python train.py --n_layer=18 --d_model=576 --n_head=9 --n_kv_head=9 --head_dim=64 --d_mlp=2304 --vocab_size=8192 --activation="squared_relu" --norm="rmsnorm" --norm_place="pre" --norm_eps=1e-06 --positions="rope" --rope_base=15200.0 --rope_fraction=0.75 --qk_norm=false --attn_scale=0.125 --bias="none" --tie_embeddings=false --parallel_block=false --extras=["local attention windows", "learned residual scales", "capped logits"] --init="orth" --init_std_qkv=0.035 --init_std_o=0.0 --init_std_up=0.035 --init_std_down=0.0 --optimizer="adamw" --lr=0.00106 --lr_mult_up=0.873 --beta1=0.95 --beta2=0.98 --lr_head=0.00654 --grad_clip=2.0 --warmup_steps=261 --schedule="wsd" --decay_fraction=0.737 --decay_shape="linear" --final_lr_fraction=0.1 --batch_tokens=131072 --seq_len=2048 --doc_mask=true --train_tokens=906800000 --steps=6919 --dataset="wikipedia_en"
Each number is 128 + 32 x the weight over the matrix's rms, rounded and kept within 0 to 255. Layers, rows and columns count from 0. Numbers have three digits each.

# up: layer 3 MLP up, 2304x576, rms 0.0507, rows 20-88, columns 288-383
# down: layer 3 MLP down (transposed), 2304x576, rms 0.0459, rows 20-88, columns 288-383
up20:086147081121119155106102133116126139123113109095144157170160120124107094216156196155112150077085094137156114188112120067055125126141129244075159146088114161135080139100127111064117089122150094197171151158143187140214116119139103157119231158155102086114179102139159104156130095065156100151
down20:107162113139097108096035077085092028149106065092159108156104199094134144122121127191149172069106111144130144108176140107110147114101132146108109104113121132179138108123083143140151120158126186138125028103123148054100127106091148160085169099039139099103138164101131181183117186126102130140
up21:147130092133130162150072179205104068106111109155086119169118143137122098193164115090152106097107171253091138131137148114134105146122152151193108148121156126106111135127149182101083172133125150127135127045150174131143161125114101109119091173150119111092141140098084147100125146159118099118
down21:117096085133162127175189148089131185116159128176147137169147140124146130104124111067141086088166120066120131130088113113084150120159111071112145068135086149138154093119066116143191161154140151173108137158124130151158103156111096131119119085138126148135162117117083088156110119088108134134
up22:142056135100117110090174160128117114097108127236140159124131120119146099163133124132151028115081126075134204183145193117141151078089162169119144079125165118090146137125164151098138099136153097086093135120076127078161115170136132160099174100156139114112090148113153093121133199164154080186
down22:115121091100189122048129091093102103152117102172099131174107146186113111119198133085122144142160058096159122097156172093069104107203114165163153222061107104095139129114136158089147122073129143186187114071127142137122163163122135134179173154160108133185096169142097106105165207147177096189
up23:124185124119116169136161110107168121066155118138118165149066114072145123176144156142118066160153112147157154152128124144126140169079114132124143137151151135103165148085139121110122085112149073137112152172120174099196153104122095133143085129147072113089141126132172150165149098110136120182
down23:087118181134103173140072148100103110158103174107101117165154116165127143143145141125197147153105095142131137109163138116139151176126127136141101140145156089092136139138129141094114136083146115145102126171120174072136103157116145148097143143090119136113077117068096131131145107154169160109
up24:142116106163125133095139119095096151197091156097064126140111151109110123144137124155108156113117133107112154173130105125125094096102173123194130138123089136136088100159141147094121121165133131133100092143137108131133068088107088109137158093133129144146139166099152114125158145124087109126
down24:089124148150212121119142162160134138136175158092066097130174131116108107143131133111119105149157093108134119117096175170092167144129131187097106117130152157120142108164116112111162169130147144160182113131119176063149147114150081092099093173094127114119102125096189139152140154079170126117
up25:182164077154086198102170145107103110128102096136152131178140086110086103150142167161156167139113102133177135151097127159128104104173192092150110137093076118129121112191147111103073158129077094124163159116136145117138163153121060142116164139204124153143122127133163133138109175163047098151
down25:091072154128137067078093080137101146115100115134127143117095095127123153129201145162164106078104101084161130090128100102157118153126130184095224151142139163140168115093150182148068128096127080142169104119117149172173171143134138117073177099098104162066096101160148156096098125107125112126
up26:143194119112125068153139080119105131119153110114163120146167161077103093122136143151109145095117121097150160116160124170136159157158137107127187178187130100091097122124151139144126055188107071141152144125112172096118061130140177166125135126096070108132158162102153127181162121153135141159
down26:098092143152104126111105053122079156073098130217067082126165088088122161141167132086100182055126153146172066226195100079091153071120149175142155124123135162110114105083131163141150033117063085201133156124154067123113112098139085136121074091100181139136087096070142146109133153110185139249
up27:149140128175136154089156124127091116075115117091135171156111136104112114112072103152165072150117122138094134164146103091113113150058151149136133132068090112090078092152069147140100156102142127154072047114062117113104089140153124116125153119193097154155166131092130081127124157109147071084
down27:141106096160158131098153123115204142153119078162110126181154108184102110044132156145134153110113177119157067147151091061148118168098127120158166125095126119155176124153113133053132104105128150105157172146182141096187168135138185139115147095175171095107103109137142149106095162136103137097
up28:130148141048150063183122102167120074123074176088086180079133112080131036162154101145130120171138141182148084052143108160161161164110172132091147067122112155102149108138111174099119126145163082134122089153175082077168073179141125159100106193145144129167178149144094106133098148138115087127
down28:125137100111139155180155139142120120145063131156088088133075157088147118108107114152121148140164092122102146113135110094134108101132023108122129104168154180055160074144154137145143136137136119128120135145106126178114150098187178144156107085180131146146161123167147079119124136141095171146
up29:178124134062147079103109100133142123085134173096092111147141126089132082141163204167152109180170120096119154140126142138151144173123151161119087101133128095133142127149140111095174161134111121122071120150093205097128163161089099142122079171169150145084133139147097135127100148125060115129
down29:112119141148135099132146074110155125165139140128152108105158186120207103100107114163082125073119115207106167141139155148107189080135104117170103098114156090065130122092165139137145187151139138102174073198180083136113154088139146119112163133113175119144166097186165237079122100153162108192
up30:141174111151147138114157139135177148159103123116085146062107126067147114131130076176147138141143124150152149150149095121151136179104151146149090146131130124123136104167170169117123101165165127161156113145149155107132118127121084113225123145108124074150139110127122127091184066132133133108
down30:073119161113159081101089102114093082131097161148134105123158086172158176145131151082160141123143150141144082095109138140148181121145131122144103139088123083115094143078111155094129099133108165129112122109157118154088077046130111126082137110081166142140097094144096150102143160121189130154
up31:167133076103139074097152134159165143129103156119132117157127130137134096137107156167175134093112122137095159135179141130115122195047160062113169164111134135132116154185092131131123154134126080111120120101170150065124129092138118141172132141085147096135127156166131100113191151136168170144
down31:089087146113128157156128152114088116152111117090138156168075131145114099125154162120154079120142117130119115140133113141170096092146130147140108138123096118083124112131050131083092109153094114144078149145103111189072127111139150108065137072183135156136188114134136145115137120122106174097
up32:107142121080109135170130108181138093141129144138156190065152127135157170174157158125165142103142129113181173131094132110154089183088163152145064125095205152145096133149128128140154145098040125143153158120115179129080163102090131146141141150150164190131153064159139126097145127145159109109
down32:142114197141139147118112069087098138134042104120069090158166115118142095145137089148148139144126122149117150042139099173108125113159153152205138121074114136125155126043130190150055193152102168109106137142128043185137092113111144140089161127136110068054079101113111115114144119100119132111
up33:066141190153131160160143160193092107140194141126124145118107144079197172186164157161113099176119130124133139178141142116106208085111138147105165124102128137083104098197124101156117169134123124091146098119090115150098084126168125168128095149088151119085147085139175091149106132135115047108
down33:136099124119097117130149130131154097083103046143170152144159101115077072102082157061150206123119089086137211122152148143093135160132096118110128122120103125151129166168178162164149072118126076110165158108151165135104125148152145119108122106155076112144086149100083092145127158147121149154
up34:148121129128174121058152132116104056103125112141080112143099096156111136113121137092081120174170124085154115100170118173107109074186149082119101176145104089135112090098138158106105132108160087182198083123182161061155057098145109133120091103112144142154128119093089162116087101144134105111
down34:123177114111118080070156187117132075099154170109151134083187104114155116120134102098119127133149130092128125111120177123129066090222084127110048157185146114147158175121109065169090179153144094192153156101073082124105133071177096155166108121107089165085115073122106164127077155082113138149
up35:101088206113161089145185085099150083079111121223065185184138110111148133088125161094122132118140141140191082148084055085087150139161154123144128104132187203135102113168123103126124134162097089133064135081127168014139074104124120149131146086186090204138124123113156107168140155075178108113
down35:085141120113143072150108148138104109113151068094176062211173072064114123116125107071031117150216123077140161113132092188148176113109191125086175131213195097090057124200074093095131111130198200162146157151079112067110140130119124121185128111168169150122141174118127088176142132147097132132
up36:119127076170144092141116176125118105122178123127154156141148143126115137156169128100129143136148089140144147091123086151154156092122160142113157163121096123138093097072179043153157123153118108132109124154095118165152119160170088147168144190160093126193111132115188136112179106084118074141
down36:082118066149126160118203149158112070136124085173115101181145121138158171120113159166101159156058107117160152116144165152095151115165186117111109144154064147147073104119155092147203075097165149150119177171112109070102114110180148076124114197102166100164117043078077132123074122219106088150
up37:144079088047086118089172119113110074080072115150055145145119122104118137114118091093138127119116176188123117080153112142116087113125130112106147181107104129133123115092143121142174120209170169157137122108120162112180142094130123141125123125162106126155144132096117111106122163104160105198
down37:116084156133130146135099071109101174122069118170084103100168135107143079079127123189093110141087137128132147092106166156156174055185104178111151133156140073146174188146109134140153195165144150189079113135106130129180143140107115096097172144096140098143112142119141123138131139130123076090
up38:138114100092125127095116149073108153127124176171106158100104147144144141150108136108164133153142125126141138109105119125150117132115136108147100103115097115149121137101068116124139120118124091108089128125108143106153128159157112127112106150140191160113136128150151119132099124157113150144
down38:121104128101097086129157120156116103137199161154140206157089112097157162110101145155116146123096098146172174116135168143120142164155184118090149101147151111133131103092126121105169148117138086126135109115095148079170112180112087103170144140088142105172131158135118147106147176144104153086
up39:108115117076143122122183135119124099112059155167130129103104124056093114130150167125115122165102075198132167151119112134103092179127113147137114121118115143123098130095128067157128072153140132138138155116081083132152142104141133107141169084131190093120110105150204150151136147157125113162
down39:139138110116153153086174173173192166075192078129202132090142192089155141084160127141164131154108098111146155133109160125092101125130087183144149092157147167163102092136148155127141151217142130102109099197148083195143117150121203098079142127115118162125139153148148165170151057108133144107
up40:103110106092148118067106117155135131062150089144131138157146118121098136130110104119120141151163167095130143171072104058131129075136142180078136088132094175091086159094134138082143112147225140123148126177074089112133127101112108130084179112213073136101147166112089152175111158110115103116
down40:076125192135173114169114103111121099161110146093100099117152141127097142156160127126145154064133056109083125115107135166134139157177148164171102118137133173110127121155161150149144152124140124109049074152124126104109087098147157135129153166160116113120141155109099117111125131115171115178
up41:118154100167105113187118140171116141113071179151130164143123187119139066116118049174111156098115160132122142113144075105163075109140110150128122171136122135172085108115098143116105104172138105157107105179127163153107078184107071135099093157157130167114119105130113142077140129097096102123
down41:126134136163146124112132089155109157092123136101171105141116128149116107131138141107105119098112127145120100178136188146116112144190110101158116063129153112168095132083088140099120108086137088113130085161131095092108126135174136161123130124088090134103139109115060124124113115115126129127
up42:167105129111094104094105189104174125124129139126156152146147130080139162116103153098123057124145167111134204111090070074127072143091149117158103153124160148132088080131159122100120132183071177109096122116117121062179096115177121190130093150143084153142143117132119092095081181147123118154
down42:136136095066147043094103117163134066166130064154156122065125106123106120119122119110111086172139150128130190078125097166143057169136032078094104146077153121083165119083122126165120065115167080108177107120052156112158134068144192096093146118125093196121102162162163090094126160104136184168
up43:096150170109103170123154072134147094154128132135122117155045140133086145217149142114127135080109078079078123104106167114071127198097127073151125103146180131048077099134182148123115144153107139093131176114090129034129080099132136121125123186152114131107131162109068113097165098101120130184
down43:180122160125158041115086154134102140110072081101113143136165170141100139151111055132131163136128118106100223166149120116137155172123097165117100143076109147119161129112133153135130203167125113098102163141155177117171148153099105162137084119166097126122094118126168145175149173120107121158
up44:151151147110089127140118161161185031171157082135081138149148121095175096142102140124134126162157134097117087180113093124058183118106142125124095191189119144153120098169132154118105101151117118132168136084121208115109083130130112122103118096125092187136168159149146142121095125099121155120
down44:123136080158119096086186199070063095083184091142121150124158175125110133128081121167084153143164135122131106095159158106139144125134152144088110090165110118114148110087113129124101129145161146128123045139083143088109071043046108125125100089172115073131181138143096108148124117110111110195
up45:105121157123149077155085078123176172144152119185130139144170141149128106133122098115181143135151141149139087126129125074173085164139139205174092156109123120104141086130157141137090156167102071146123139101094142155133127096112094163162120147138212199140143083139122131136120113168085095121
down45:127113116136123120099096190173167132094095162147168098144108146125097088167168134139145166109107095165178088089091141170184138145073090138133097126129140113186105102136157159105099110159167157136178093098091106126164181151154114077192114174078120067064149159100103152103069103192133139126
up46:119124095156136162138173133140069105096089122138100132119095125095088092107140145160157173128156138159130118112096116103092094115159112141164105144104137131100113089160117111134128125176127097142148144156169153111178083103078164186115061120059067188153111122164176107093144188083129129141
down46:170112101115135114054163148142129093104117130163161157134131181104138168121115126126133127146122142123106095113135116088147119164135157123128115105110175226180097161095121105114141155116144105149158168150094093098147152123144143107151138134123150091123151134121153093141130150111123119176
up47:163109126095131143213100147117128124068103125152122099132110141090112112163135194138149083200157134088139115088134131102113121156151186179133111232123081165158128118124099145091109085189159144109120148149135111097091134105180098076137094170089129168144138122124141163166134153156170129160
down47:138142109139124076119101135120131101100136188116111090152113164117152133186132167162164114178155139117098109198116141192188138148181124138110087145091125158137065111136125156155174166100149062138130128154156052100120127131098065128075138108097117083064157105113165140177175082133081087136
up48:100119145135086138082140180130097154056123081144097172098210126156132177109153144180119083180093105141092137115143128107155106100140115115172155109165110167080108104188101203097156098115091087136175100070088163184119127170169186190182181105134181181183124128104168139178124151131095129178
down48:166160099114093116161131129173044179147080072142145141148132146138149192089137162072137138133131137123149105131198092104189155085127147096087101132146167121113182137110108115162092107088145168188104105155079163113156147157130098210060075160127136124125127184088095144069069137087127096061
up49:141098121120091161100183128130108017147120153178080195152121112085212079214086139141142091083154082119182179150198130170098175139118181162160094123145161162110098109120099146082131063235147114079076149144145152102092098117114118113156156089199066103116155099128181163114111148123066132153
down49:172148096167097177130164161148140106126125141095145158149135150127126134123073090130135076107136086103157133106138116135084118119120168136116086075093092111115130087115152134106119157125111157123158126049122114105098092161141177143111115143159181165130083091084129093093163117198133113135
up50:124144132080188099127099160134152124118161137139095129101158143129156132195149107104123180149167081098147190147109163107105107133157153121132094126147182114156114127088192096136103139152105127114142180171109111125084100138126156146118097147092125102191086146205126184096128156142065084134
down50:122104139124144127082154150087089091082069092075145151180166075120128141084141190120093112147195113139141058082156123104127122117114196136134169200120130172123196126135073144136154117101150162098129102116133134105141170141154067124119134147156111148110124124111086107179102179072166077083
up51:172110242141149162189133103181018135132084128110123113122091074174120111103154160119112160154152122051102143136106075156102116175115143114178125104119147101197117088123131136148104110134168170133131125093132195168111106084124173117119135136083112164158126071122133052159173096155146122117
down51:099133132156150172183054100158158184170087101116114181129137179131164085179146196121110175112071140152172206159140103138148142108168159165115112127104163107086135146155097143147142123131129122119068147182163212135072161098190195151124068155148105190161124112111101169104126081111053152135
up52:135129140201058138146138141092123156156165094061164134143168123131161170178106122152163120142135124097124173115136113115097110114077128219136154116149134147111130135120129072131129090195161104121157126120183163152114086152117168093202122128154075092116184113172118088057093078127105166144
down52:121117136107173068134085122081125047085130152169071108130172137155111101132073137125103168157131119168102180163120139152161143104150081102118076151153136095143121110162161158098113084115121089126077095125141112092169140126125162150084132124134136157152123114102118168191139150069125104139
up53:167145076095085045086123170084127112138131099146133158130190107103169139100073198133187098151209116152182159150133132119147132136132192163095145144155155142158127098162131118107119145124106098174135141122113133086127107128114091151134098135173132134173142107153169123161105098070106129136
down53:121115117130070090087075143113121079196120141148144117113118147170135160189124110143124114094124092112148139159093103161150156126072157083179084184077116152087107143136129047127152078127094139133135122137152098158049081160140120127139089158158111170153168090100136149149171207169132162129
up54:108130138122118093132123073074090142074146111130110125102176108125139111182159210093132134161129170146149125145105097120111157168117152158150104109145139151090129129153099147139136172180104164085084142122207118108145082104120107133165179159108128134139109105111139124090143123121160116154
down54:106058134148122116107169081141147122081079108107132151103167199143087099121133173116087076139153135150129116090126076172135158106174146139095063168104139178130161148112134090166170111120128124128138175119086133045134159094139112167125167108133173112137145172126103122133125192109098153104
up55:130085137117109160084161172081134133125082164145146155134131150097156092149111111150083099158119125116103155196133099136171164149152128119098105131143110111155133100113178090142110113140101087141120108126138186083152143208157093148176181118156096085142152121157140114113133167087116120195
down55:144130118139157178143155121150144136174122109133114121150106150099079124116150185094096157119104121136156167087184129070137152057130104150167124128179085132189121135113138120138110043115169202086140157144122158149135174080101131154075171106149109163190144145167174091136191069164130140163
up56:157106056142124118141133156141100157111073109156178110094111057118066117142131155127162163149072088152100160136140074112155075164117185102130211098117165211214106123140102115156155172150156081075190163161053148141167151130146141153190117082123108145155114172135129118192120138147081096127
down56:125145100053154110119059056042114144096141104076126083152169173169121137118092131090129069089146165106138125113162141091151125166096166081158165139179115138180168112091144107098144136122141160164204052069125183134114161108177054136070119149091088146123153144166176117213134147112162129140
up57:186093128107087050133136146193074122081106171170179114074103112175083130159119184107204101183135047100178219126105162098083089111075153122125110153093139083128110120162094136131150054089091136056143053070148225109139111166122081106133100128099129156126165109163175180217170151116051075216
down57:097131095143152122136125191165094139105120161110108099054128131136172183141157085103146100084169113114134142133147100108131143124129098150122105103135064132087069129149116108110136140129175063061073155142175104075121134195118069103044118088187108130063090177158072132109119132133187136129
up58:177172154156110103159128154221087139108123105165098129165112053120137144129100150060117041171172157099087099122156131130181176117156160111085143058255111122099069037135125219128107076112083100080124145147146141116139044126160111090137121175146125133143176069109048154148169135090140108141
down58:111153115120087131118143109151089099125043119093157089087146097116127134089128117053148189170152137128147121171133110125105158148131158192150097128141137123111096107185123140113106131140158151169143130137138109075071135120068197153150134096159191199173118124120102097075215006101162137106
up59:153165183117122150145124076129176084132150129131107146123153145094070123074145129084167138111192160155127083107172184159120069179124141161094181087185122160212103150167159163064123095165148123097090059126175147114150125114141103160092074164139157132114119174138146125116139138141105059134
down59:139179089184130144198134098130120159120129106099127115144144123106090110079153119179184104104144080145140114115102146153111095149189079117112187122163100129178119066130124120138137094121129106124130141099157129154164097121115130092099118132132132118143151149150095140098121165107142136140
up60:116119122124173079134136068102161123147191140100129141148145114055091103083125110136144177137168130112109145167168130080059120091116180112198225113139148137166133117167199150131084149150119113085147143091113144125103101135105153144150151140106083148138109106106115142226099175143169114158
down60:138108095158102124106122098106106139141126141165130134193133144119151105103150142115118112107093144182098101154107090111118132165181155103102177170071103184135135117122104177099189128119112095159123121109071134145150145088111078141152143108070130157143128117089143076143129140076166119121
up61:088135088088134135102171129157095118116148116131155132151091146068198089169131099183127109083115142122094146136129092127131150095166152115095162129128124136138128129097132139093160187135097137152070085111104134121164121105070064122168180170199090194073125130153169106119095102131098124158
down61:080097163118093103143144140138142087153089150116209144112146165130140173162150201162128091122103095169180123172117105108116125160109114156112118157146125090146174129146142125147156190153146111127123129089105164132103189130093157157085145110110140131157089137104197129076124156156163104131
up62:096120123155136082084149131178112116112093115180092140140088140093104077143192144155088115127139159176091142145131094132131119090136151134183163128084156142130094105109191146106155122155104134073138138133108115102174107074109078103160084150114114126124184106152143103146090152092101136163
down62:176125165114128107177104147133090136132085190135141147112146088123132146145159080126107153090143099167157125117112121134107093159110107154138117138126122116111162154144123105128141129165143137108135094107084109094118108175116113086113119143103177149098126091089144153134140124151133111157
up63:140148161140121104145104132109147104146102149111103131120111133095098121161168125135083106120118131109096176131113113122129138160116139137131102153125147094085085129189162120120097064171184131168091136094124140152130075090100111162182139131174107111086122122118137149078128124142107132145
down63:150112160126142109112182154114154110118149133146073128145094143113110099099113126110167125138105122138170103125112125122153147134087152164103177078095119120070120152122173137121096133115098133052111077126142152088109186113104114144108096117154130121112134141091126128167061050117101109150
up64:147058156125112128199139086146081157146068140103134129123159108126071155160150156182120134130165146096132090126104077079072135140143105188138052178107090111113114141153150107074110134125151095149155192098126124143140105115111100156102200100149123112182093121134117165087136124174050122130
down64:099121091058142153104154202154093108149148043176222141110116119141158113083109184126138140177109118122155145186117109156148107168124103182175160176094092133071133176063165094186086089120146158086120094146149132145072177090125114178112205145087127127155091127113088081078106165158123089058
up65:191031110104131164131171116140172117107107165101153133182144080081119172121127144191113161093118118137113163069136156172133142075143141050086112144083114178156094083107184120064120178166121123086080148071076173120121132089148196057124168167126127176115174089162140113190098169093149135139
down65:140093166154136137122165106109146012201120124145128060192193104127142122114145128148151185177164096105133105108089132127110251109144110160135112140116155108151152134136168090135124172109153168106155112163118187089172119118131149106160208082131113102067137066094164109149170067106124132126
up66:121092167148155120092164090113100096140100122162099104149168099122077113111110107101104130187147120162139158092107068135092120127116118117187113158144166116120084086138142172099106131135124114095095072053170146152122118113130176113143132144109120117176155140126122145081106171107095137125
down66:073138162168102106088119150136088182115178153123133176138135081156137149115172116111139125111117111120131110103121119163120152114119169129107111112127117143144104157124098115086162132128169132123155118161149141098176127176158141081106100142136118129135178101133131138113127130132098119087
up67:183093138092138157114084157104121134103168149203124146192158007135093119144184149071165128211064108097080086110142122109167179163191131096090093185151099136072104139165092142078122071171093093174160146142150097109064141166085147154147177104174084122139087112128139112164145094062183099154
down67:159110079143130109177161175104131141120101136112131011167133173122103107116185117147191102141136086108123178183106112126217198198176151099110182168116115137110182113088130131136095153155124107125114168119114058123077165064145103154130156062126128125115129065157158174157097154078143140170
up68:131099112090145123146150111126120151119165168134123197102152120124120125127172087082137160138092114170143149156121099121148084080059121105176207133095097145164092105096133169107078102157178109200111109112106153088237113148096110124203200119100113089116148111116166127122160170151131086126
down68:072112186103169146122164142095126167181162142029108124097161127103174115160124143160075093179154128142125144130104045148138139104133151134121145129145163161163145096158079125108156145143150136106152082124083112097129100148136052128108140116126142119074139146142139141150107128093141127127
up69:151151106122129090109135092139146087073138115143157136128146123054076119114095137157163048186097103160147170135136116179126129151060129160151182086125166147145098088164185181123142142136175096138152046176106159106122084141161111114093077095085081209086155101122099205102119164065075141203
down69:151092106075067181204132143096076168104151137195169086200137172134143144078155122146111187158152141152076142157116076218170140104200130076114122122144111129115135087090130151129139110168180068127111151140116135127167108133073064101180161191080128193119105118129117092094150103102160174106
up70:119182214183105166174118068146156151131173195125114195083116077099158108146151162149156199112136180125041138146128137090132138121099169140136128154063143162129075075172203110103102143133138087159103078165089053156074146122126202063152168176112131134090169117130153081136149133147112049134
down70:199163107053124106129127105217182128125129118129120103134175071103119128080039050158123170154170125149083106091151122122110165154130157177094134112136127151173155101104127149167117150153114137138089177104140053077107198123116129141114100108042099143107151140091119181121166158146093171094
up71:127150169147149135189122144182151115177129130106182113207129137155096160198140114132141107092122045130169178151147157107171125174085106095050135179155165133133073139167213150110114117117136126110106142042066070119068105102096153142160135122113093167174181092106159136140153143101122105132
down71:134105149104128078178110148119125114156112103087125111158095140174104097187154093097089143136131147096104107111130169157109134079148145157122100085123129119077153084190133187126166110220094101111129127085171120123106170133177186169133153110231186109145085121104143180113174155118171140114
up72:178121113162116103110199160140170126157125150125127159143131176127143151145120142075123104116108099173085158140149107086096157153076144145150111143166077157080095152125148089122098123146155157125147156104110125154114141137136142135187137048167101149122136135125074117195103129061144127171
down72:136089064115152151119138142121191122091130155144064121102144110181082147084134092131096124118038118139170135081128133096110157147111123121111123074132132111116145073129146126141125121169112182148123137096084084146139123153133142149169103145149113112157150115115142111069138104112121159142
up73:105140135132107175097103111151119092062064090110092142133148137116138099153101142132175083097121116153111095110177083161124151190148174155191142158144135168077153083155094180101126130143129154178076151150122136132055118149157085117120109116207102184128135060113203068105143156094108122190
down73:153163112122140147138179123096124167146073110105082095153095166117106130120109121150142152144134147116131093080143143090205115172135091161130185135150141091168108176108143174121091163181151124109101099120116132093130094110094137157134103174115152054168110113125141116155144112160185140048
up74:109100163097150162137129090153192144109123107137103152101144138030186106104163168082127111141177085156132176132136114142167157136143155127120093119103181119114126127104182178091108123140109085146157131129132113112168143127076141140143143101172070167064142150145065173166128131108114129167
down74:144159080173170140103115132136108131104134137162142087185156133112113127190168116165187079135135097198159091115128121071122114128109138110103160107124106132119164052127128139108162146183127117157123129116105117114112119183069164112097146037103167121112162206152174116128105106084162083110
up75:162148082148160123157129129072162131144087176130164183086142111057197134127165107116112152145091107212065147123103076088143121178063105089141174154103151127106138100067090166077113116117167167128143099155125079073136120165140112101130117145161056208130178168177163158134117134060113142179
down75:161046132119158158096170161145130162120139128141205099170106185130137138142129144144174134136171124119154139066167145100151125120163126136089083170138139159114075136137092157084112157070146163150115068118146163091161187097149127106176167069128126143119151141107110179099167103132035129096
up76:159114179101130073070083168171124111108131131174174122196104133132129130116138100162130128141152131134105128137131154137147167134113131064122096106123069173122126140100117139122135118159119096156103163160070101157172141143113105129142094144105117102125158108166146114143137135149074120101
down76:132105163096117168205132120117098070112157119089116098137178104101091101136127140096158102133133135120122122152152116135110153111142159185146120187107145096128107119141148166168133127113175131117124116128178142112131081152133125160112151084120123112134114104123113124157083113085136129134
up77:142102108107114111163101139132153110155079117144061082073243148131125135134160156047136136108096161100182138166113152178138105134158121158186123166148182089119121126099114163099105101130084120124111123141066159080094148096119155101157112139178105121083135162070117168100188091139148102085
down77:109163103113142135151146127135099160117129128149144162137093125136060146101133133157117135117107140089105164091160108083139066120135129219098138135102117112152080144150155084103071108083136135153090142147159134172150146107115120151103128104159144135128156126140151134152104100111141121190
up78:105107144120123055117166144074159125120103154180149165149092152079085089146114098174086141159132166137163124167121087129147140135131142122106146144143148131108109111091129084182134108138110104184153134175100117072160095129141105106135117188146111162094137128144156109174102151035110122176
down78:151127123102084108148098113121089101076111137151070114126158152093142161186184132106112136121106097140181152142136132114113122189118161138135173158102095115146115149121164140121145128125110196075198116108139150077142097089100131111155091123079101179081108080114107135128162152089118175112
up79:161113100136079179159126136102136143166090109131135188112111108138146098111185120103115140142138087107123107168123094170120227103092118140102116121085138149120106073178058132088136079120160108090130121123186132151128168132156139123101145147158101174124118131119197184090099147155158131091
down79:134164095220163104135104107120118149166108181113087182087137103131147078177091103078058147170090096132142161098116085139150175090123088156056132200091133102095150124176179180176144107055169189137089177184071088170124139186155154122111129098100129125203154078078131123121123050070121145101
up80:127115130106104059224090133154122106125082172136107118149195101148107154170077186147176102132149125128116119101136069100107136107107159186124077186073125124147094101189103075132125129130130115184189154141065163161091083161135078190107130114137140173176069105156137067105124101143116157198
down80:128101164121151108088139108081120108136125185180081140086176127114184122165178131213092157090156097093143107109122152134112114110156133067159178130137118143190176138129096080117105118131171107134159101193128078188139129133119113140080101142146123137107158079158097136123129109146107173124
up81:075169166169126174147133103070101113079151096140054143078164132108136180157191140061145146061110168129144155064175107075032186109129108238177085222183101157154087146152192135078128132146138110111163143138104149181098107180037166213201098136105103104144184084140152068134194151111104104127
down81:158202061155108060099104107159052157117114119153121125084120117132133203079119128138139067255143098086181136157167076154074162080057180095102146107211174142084087113128103065137133144093130108153137164155064113131129063171133143134121141166166074098157108190196164061132104125146207130164
up82:172164125127129101020167123170107144101146162101052069133108122065195173054205111104160106153146073169158165140086134154158142133100168128158140132080089170177088071147174122034093123108102102152096135118126169164133124113085095140134135123140148186221149111074123118169090130131067119125
down82:045119128119157104056198103090169131120144116085110083139111150136127165108166154145149069107118112148136123081121089136158182137146108165125145107068130113175128152129173096100122157099139175128116167135181164169148144182109144042125107137097085130189093144158136126164134124157122175081
up83:112153176115174114135123122165148090128108155178083152144220136136117162120147117107148139123098174198099086138143083069139107108089135145138098107085082132105104095129132150083082131159140122117123108085149095110101132096128126178110105103174098144137143069112108141120171073108116089148
down83:187094094075104113143160167147130111080103108140144108147122122159162119148146122146123098108112114155129126077067129068124152099115100108116176129088094131144168116171167122139112094121143147086149100120100091122125170151142114108110102074194139221128188108069123101156112098091167134187
up84:135109109025109116104173114114186134072130174131108119103124139079198070122140123138125113127176096156120137116165153090146164121130135148128055154131142166166129121122120105095163097201168142125104133070104143114153149095129116132152131099171096110104157104098195177189144188191054118173
down84:144092136098109125130145090105169167148117152097084208081131108183150115101131123157138165125092094097116193103163139106152157073099176108154169158059121156104080161115170208130126126142133138142144109128173088107185094132151143122110147124129086099120092102117192167140124141181146127132
up85:157109109122130128125094102124107129080160174128130135125147143110158071150114133088108071187081191115216193171160155123169111132169137088116204114153136172115058075114122184120085104094162120136075182139083162144169128139108071075146089201135106157154158118084164163103097184173111109199
down85:094144199135112115096184088157165115136118122113121166035190093201155147102197155090111090124084176098069135190154101150080160120153169204147109153154170166177148173111088152133103125140159148120154115125144126147157134151167114102090085191115094137134112113069112207131095139124119109095
up86:136142085096169087172148148092132107127094121147117142119149117067128107170178118129084110130111153083143145128135147120113166126080120159106103136146158161133143137145134108139141122163167121138161131141093121137103145101085147164078166152150129167088116151204099138149169095099103098164
down86:127126124146125149108119159154140191111126102115117125132137116138119165078162150122122118123086092107133100098116118141154150088171143143132137157083123122119173101157126141155117169111127141131139100132173163122109110149115087118153114108094118098115102115113128130066074119131155129078
up87:160101110088100110069137173143074120121157128148120148125094120134165104151090120131084107104097145130145111147112122121163088143097149118128122155155123165146110130115119125151118056134160103182120142170081167098045057128146113156169169143124131135139125149151164113113137141126153128150
down87:177129089154187127120112138153133166148121143121085170163114120154104120100140121089102078105159123110120106089135133086071129134131158134154156098136114104175095124148182083134118122110121151155150091137143059122174127139149123144136155100113106122120155133169188120152131173170123098120
up88:142122133099149164154099131158139167075110113139124126124079123112181145181181139138131092103135100135127122098147131084087137134089164091126156136179149148125137128157144173098155106140136117110143135112063168130126094132170107165125085082172131162141156088113150119132119123117185112133
down88:078133084113134108102176158089101096134135142137116120153130105071105153147167163122061176160177123139123133170137075131109129117140106108152153151146048128098190151143140124168138141091160141103149133117139102154148109144147100151167124088133105111153133152022170188150184189109149090100